Weights of a small GPT-style language model, trained from scratch on English Wikipedia.
Architecture: LayerNorm before each block, untied embeddings, attention and MLP in parallel.
Training: 104M tokens, 6348 steps.
Each number is 128 + 24 x the weight over the matrix's rms, rounded and kept within 0 to 255. Layers, rows and columns count from 0. Numbers have three digits each.

# layer 9 MLP down (transposed), 384x96, rms 0.135, rows 141-206, columns 0-47
147124135087121156123144101175139140114137083144106100145151156119096125138088163126103116137093142088134117091159131092184167134135161176120123
123122146140106139095120116123128133137134122136138094122143110081121119109115146155097151109142098119103146147134143129131160141152102122104157
118124149115087107110130087145114126128106156142140164117157141172157140156118104120089100123125106112117140071156070132116161089129160101098107
143135121150136102103129112159133137146099139158135117161078147069150138164096123131133125117138126159154123100166126104158116092114071144115155
122124154138117132091144067056142144093106147100123169146097162159146099089140131121118113163094144124138153143089164107173157145126108161144144
129103138129127108176122139099101135138161140131123129131110116093115111151124153111106142102118178122119118156103113131111137174146101114137121
156148150121147136116152130088153121123127134053120119140123173169167104125126139172107158142152131120102144155152132103162115104126104116128145
169107117127122136127149162128118086172142139144154103137084112097126109090176103134103098126098158137102115114145107117130132131123113107146144
130142145123164138119129136152145144113088128101142080099128146140085132123127140117147110160101145152105102126127162112139155134115139132148105
122118107175132122127141124099144136129089077133140139115119136117079128125125106106127137115107130120156146178123128123110127116131134100143132
123122139099069146167143136118100114131127098068124119152109177135132116119136135112154067163137142161122123166097161154127169117148151160135119
159117151137125125097106070164132149138116145122159122131126138165086136089130147121140064180086125124103112141108105082160193100109139143143111
141142111128089143113129150121109144120124121060081134110117131128100115104156152095098105088143142089102133110128147139136139176148166100128132
143117131139123125157152135091128156120136162120101117157159145089089174159132139121096142128121105135111170153146112142148139083147127082114136
123176119119088157134125139114111107130111156101141127151154136130113122165133109135121119127122140105154155077113140186101154131122084096132139
142106119053135127083127130128169110174153125121118129160138147145184146160141167128119126128121117087144145118122136105158125070165076148117123
128134127137124154129138118114161139131131123117121152181151091131119155129129154107120100102142103129145133119150114086109115111131123120112151
131146146085108127047126105179120116109143154140173099081154125178101162151153136114099163161170124114096073124163139111121133109110115127127120
138086141152132143092126114075168146156113133143132108126142119142093139128131114081111156106154145107115202120128186118118115099131075161140150
116123126127136141148109123114132103170126113139115160141171118151095123127133113122143116126135071135129096196121121112104111112121122161113140
142093163081093075076137149138176157166153088117102150133125146118146132159108106140112088100171117146153113171120131171120126108140146086117119
132174185135119139100142119128126140106064111154124150150113138147077116101153148109122110105118124118101135166091138095140085112139159098126111
139144088135141134150142102125128117168119097138150110129142155129161152147138141156119126090109087142138140143118154119125147115187105113114184
106097129116109143121109126173124119141109115115137143132134120107092194077125146097153143118138164114142109144134091120128124097131170090184076
078149138135160130162112151160125150129117151134156081151086068097124135136132182139144131106106119121135118114169152161124110126107147145150178
111111111136105146118134180122139156101134113088146168135094143072112132135148121119135127128142150086137055122124157140135089170099150154145160
127116107135130153091139174137133148114146135130122086133141098137134141109084129111080095141131149133140214090114127068171158141174148082104126
103142093117126139127168078176158103135134078110113122161126160104129148144146147110154178115145126136156127124097108141131116162119128169088137
142168169124120084142093146133116110108157113166112107070119140141096153157165141106117107118096174141136126134138126110107101113142131139099115
128138133134168145097103118120141115144148129122137115121106134130122135109122144106151132111138158131123097163112130124142136121141171123135072
149091144141130128095107126168105111166136161097114121128160150109123142135117112174092085119074134133162121096135120099114102102130122109118139
137147124100092117165118088070141059109128112117129094145175095108124112150139157134105129132139085155146079120121117179123147115123111102139128
139101141133136150136120094122138182130127098173197112137111151102111117170113155173129119153130107092126105131127112132167129129125102152131144
120117090124133122174141120143129154107162125128156135135132081137075133136123151134090165092125122088086148107146146105115128152109158109143119
136113104135153134125124117144140127129177159114148103158133126099141150133140152110142133147118120123092067198131120154133112141105136113164123
120135117123098147209143118117100168131166134120130113116142111126159153120088154153120145136130140157134121143150142113112121124105172137164100
151092118099123079129150150114118145139117106138115119115089097124106145115123168148124106128103114115145151145162100107127155135169126089126193
126113143118129120108119154091158181119134136096129177126100173138093112144126125107131113121147125143134078134105125100152146115104152113151123
130119135131108132157062141159162165158165144117121074135107150117118133105129107142135130123099160151147139103122161160119129133162110125139131
126112138119152148051167125141139152156079101128166121172083152102088116110124125147168122153110115090113094158155127148104122107099160142166150
112152121125113119129097131140116157076161143119119098139127144143109164138126112086085146144154122133126101074128129135126183157112153136120087
181083107151097125149138135129125136146097094133113087136113131110107138100138087148116168125144108149127106145184138089146152120147138124145093
106131123148170178118118099112065088117079137141098139125073137145155112114116131132085075162069086082110140145163155110113166218117156146127114
133107117082094103159092116128116147159194154112145103123124152114136133139141132110118143109148128114146090160122125103160181093135093099133107
158099160109104124156175129126109153135120149110154107141089111117098159131128088112114146121145103096124101118125134149149149110124135052128146
124087110099111152178162166127130113116116137124141131125110153106091132132121158091084120131134129128132126194109115115104124113133124119150105
152147137113138113096117104105142146097154137141121166136093214138147130120120120116154146147140131146109124095116122096133092098128073148119135
118115132097135128157148133115093116148133122137145127124121083095154140090113120145142164145167112130093161110164133082130108147124132102131132
126069133118153105081142148091110124147129167132135130137117120132094139109164142141117099119123139140141167147135117151114175139122149146104125
126135147162163141115170166098128049106090171102074151132100156148122103124085145144090098157120132134071172163128145113128134166128176132130065
173123103094126074205081120141100120176142121140146090114117095112116166122117127118150129140135134111138096147118087134112148134143124105134109
141182157110146174082158134069142095094132090096123090143099240155120108121166085175130101139163140137096182076108143163112127132139127138094148
140072094108164142134109124165096151130116133124070155130117169153074113152093197165120136163085129143132137166105116139171123128141127114082148
130131122132111127193100107143127105131142150137102163095143121091150122139104131125145139117120126159130122114110130146136101132119141124092156
121116140135112113080086141130129107137154123133147149128174117121128127183142156127153137127102155138132150153115093121118155108127110131129124
063149117137141112174094132144150117120100095144128105121108187141114134124140161111125149132140149143151117101145140104113132128138076170158164
067175137168152125070091069107114180118101117127105142125138154121070139142120104099209154150069126125150145159144109138129137135169108122155110
146131120110135132196138099121083145090113131146111156126112147159132124132134102150169152104136116108127195136141119108143111179116162104132134
111093125116113151128099105169152139132146133144125145167161114155142105148125134159143116148123117152124137132123089171120143096098146155150141
169105160117154140171151126161105165138131130168119082116119081110150137147142090132159096141118137079106163176137115100096110152123135122122108
130114114145142119134109140181138145090129117146188115138128094138121147116105155153130133132131145136136161156140119084122094133146127144131150
104123125165131134113132150110154134141159133128156119140117185070145157129150136100140105118130174100144128150077116129131142143150143098122113
106099111138111125149126124121122114091161118128120079093114189093165113164143146131127138162111116137131115122109089203105080074121150150122170
121101157145105115149106125170157122168174170106105112145124129100134080144082131119119124163151116072101105117090108105105116140139166111104136
143144120066154134097172154136100131103112163123148084132087167150169126086168149101110119125150152119110104107156102079111157147150153156107145
125187122130108089128147118146159137112109141113166121114127153152150127161127090144124122143127128135197101070110153127137182089128149117121169
# layer 9 MLP up, 384x96, rms 0.156, rows 142-207, columns 0-47
136169122123174159115122134100156104100125115156146134125112185129177060116085117128095111090095092147143166104141150158111106147103149137081122
078173172146149153102121135143106125151110117151101126111102116153181130123112134117078114108151106141146164116143094175125122172113134132131118
093182144134137154110166116105156087122093138094107115155101114121139106121102110091114140144102127166150125123153102162084125115127110146129144
094124113188176160097127117072106103114104150119163139096147163160121091123145157127111094142098118160121154106129089153117088146139193137141084
117143121165106120148156093129091101104092107127099169127082116159122128113131137152085100145087147142094140105191116109126116130132139149122105
113134166135169171110090110143119139104099120107138153091097144143134086113142139111119138084126152137166149145110091154135113116091132165173136
099119163098113175113115125114080119112104142123114149129130119149148073143109165162131142083129139161109122142140123101131110147091131116154148
136122171155139129119108140093076138146085152144159166089146105134120087127092145128156111160141154165157148154134148182130140130105152158142141
136130149116137118126168115155099097187111093148084180099115162131130128118111125117115097174086115117127134091157139116131128143151162139142135
128100155205143139081165103132112171127102147142141144131074139169134095139098125171114101144092123147144123123132105140130171137125168123118083
111172131136119174101158108154114118113113125186121129136140109121127102122122121118087130089150133126125174114164136117130090143154141137103082
130180160150162125106165124086155118144134148121150116154123131111138115106132168165116081159154145175166151126110104104120111150087147141119135
083146153160134142129139095144083142112131118128094133144121126140163125118162133119145088143119126147154160165112130160102139132135131170145116
127145123102159127097156124153134163147090123121124129135132137135152167117171148140138122129115111127079142102103154132119121161115146096134098
137105098180124145128134173095109141157122144169114126103108118131141165160107117136100090115132096130094130125146122119168107134129131136151093
132148141116126154092074160170131135088121138141090136102143136094150067108142121138175084123105106158128122134147122113135106158116112139171142
114138149137140168118103153118132131139138101178119141085107142144170084111117081133107122135114136185116194122126119149146120124125126126141112
136168146133205123124198120119126129144118139149117169120138109125141105105106151127088147155128120150106175094124148119114173150161128080112116
117149086132121113143135128121123153115122144100140126138064145115140151134117133116116142105151185106123097082136159133118140144153112089141120
110179135136159116121142103104099107128096123158154143097118143158127105126077106182136156122105155189140153119133186146125142110099149168126119
094128123169151118103135176139100158179127147110167148104144135146119132089164175126115114122109059140165167102161153197135167120088118131145088
111097150179138191110139131144153149119086123105092153125106102144137084107161119128091097152160145136109155096145139179119123153165145110139094
104122154146120198122112131086057148139125115159118129090113134160164151094097134158106112089123108145147184128130095130133095163127134117153176
116109125103161142097100157117096109142121139148122115147090165157165138167156138149089119131092102132173150112161109183107159116135150157119101
154121114166134181098159149136128108148098109123145126158121152171132161116096147101138097128135148134124122097187119175136164146093113149088089
119133107112116171103119141112070112156135137121121136071126159123135100135142104085141128137132129160182136159168154155095149129114143134138117
139116159138149157108071149114128131157130181147157135118113099185145096115122127104121163124105139116128117135169146122148118096152154117154103
116112139113132151095145129128107135109096125110126123149105145155119129118116144182173139146129137112142134149133157160132139169079156105146153
130116128113138109143134156116111132115162143121110139166144092125151120145144118119113137149151090093127104087150115148119144130110092135156161
076169137113162138105138129145123113111081150159140140151102155134128108101169158137156111180127138184162105145134107130096203113081141177144133
098110127153145163128128129125124172103119105117079114068107115149134149108146144145165111160086164186153120156128104156073147133097144145109090
093105148164146151114138120116143140139074100148092182130127119144139136134176109146125121097151076096115174135161154164115164135110127147159114
097133195168124160122150183151143107088103120159105114137138103197141145109116132117114132117150120146141131089130160150123102129093151139114126
153132137134124153108133113142111137107112164113109144160119106123144108122161110165132086138138116189092125133107175165106160127075141131165104
106160147166143123136160148122136144106118115120124134152092108132160100116124143154105116142118135168124150109161133134108087153124131143091070
075104083141101142122158163103136107116124174171109115129113173110157143110111152118104110151117109174135153132130144144131140132108169207121114
141145118128125117101104140156087086149088134148173149129125126123198131122141154170131122101124136151127151102153161142134119129139132159148119
151152128101135136124196131123105100118122133163133160127108109144134183133122114105134161173134079088114109124111091109117129146130115103102109
113195146128134179114151116117144083144160117117102186112119096107146111099089110147113117169095125177139180101149115130095151153112145171101124
075135164146109179105143123080119152157095088132158149103133154137115134135114139179126126147092124160159112173134125187100155146143115145103130
119117108144120152091172128130137137174118103124126125162142111101142119136123141113136110095158116146132142149183150144183093146096120131087104
111119149142140154112133135135092131112088128109116161159079165152143115105123146140111100152133129145136135122156150146122096148145147122165102
121155133128150124159151139113137113103122116137106143102151143117134116119107107128130119133092136148144145153146147133101165142108156114123106
102187110097185146095149101143124127122143140139117139109143135126127094123110116125130137143137125163156135144164113157136118156097148127156123
112116160144125145126114130095129151100142133162090152092115134128125084131106136127137146112132087135141131099127151159141117143109092125126117
123137174156112168112086149121137110136100098098087146138140126116147127137139158120115123105132100115136155185153125158140187127101129112163115
089140139135141122102147154082133137142104084105111132145136147135160111137119141136122106187142133148096134151127139139122096154101128153120110
074120122119136110127159150118122080122130141178119127115080129130132127126131128158115141140114134176072151103130135168142162109137162131127086
138139161141159163091144158105125124150111117136100184136114157166147103123127096134110096163079124147142133124152115138096132125137149104162089
099142137134117160133128149111161163170132130174124142115106125133173163107131120158096102122080141159108159132151087133095153156134111136101115
105169110141140169073142127133123171089082099150162139072088125126131082122147150155123110123126127139138172112127182147119137136116179143102143
156116132163123208108179160115109135126093070129104155145161096185120149117124132197143076145151121149160137120185140174116146150086146111110093
111125106159157118140130106126109154125098110122099134118075170119120118105166128098099120159123134116081126132150124126116151119126107127154100
129148112153089134131173139124119136128135106111063144143084128178120127123142127122119110144124130114115125122153154176144101165114174124114146
125114122143151142118135177090098108091124162116127150108093123112148127111129128192126134132114107163129150154152124130107107158147156110107082
086122186198148155088141132099083105140106099120137145101118117134132108115091128151150130134108129125139166134152104217150144183124139121158089
151103151126156168127110153115153128123126079132099144121112112151130117129137114093142125140121110180115145123149145128149110137123205105155118
121150119154109113129134135149118160140126118140111155123120138111139123135126148136112114137137122128105124153147143133137099149106163100134112
093123136165161115109091124100114151138130153150125135090063146098128096137082123140116095099148141141140158067120133154107084118128137122121094
129144135135158183103159166150086123142130123140129109115067132148140162144097137124098103123155144125136166142152133149136116102142141121122124
127106115139129167143142122130153121126111130137135138111116116168164150115106137159135127146141115136103173137134151115163113146114105155096140
134133168129157132083147156115121108153104133133194106122114137153142065150126161145116088111126105172109177138171142138126089158134161104117089
110118149109140154099110173155119107108086153167136198124151128107148105109140146141105104125128119144160152100145132160143131103092104165184111
169169135194130130109115143158125151156128151163094146084127152131155087097134090156164095092109140153134141094109128115108140137119179125155116
123114141136132154126135110123132121147111105133140162091151118125126113083095144156127120106118128139114181147167108135145182118129152133166138
152118131124121167084119145129142161098135148095139130127114101130155125141128152110144112134169126167162135166141128105125117156158165132077141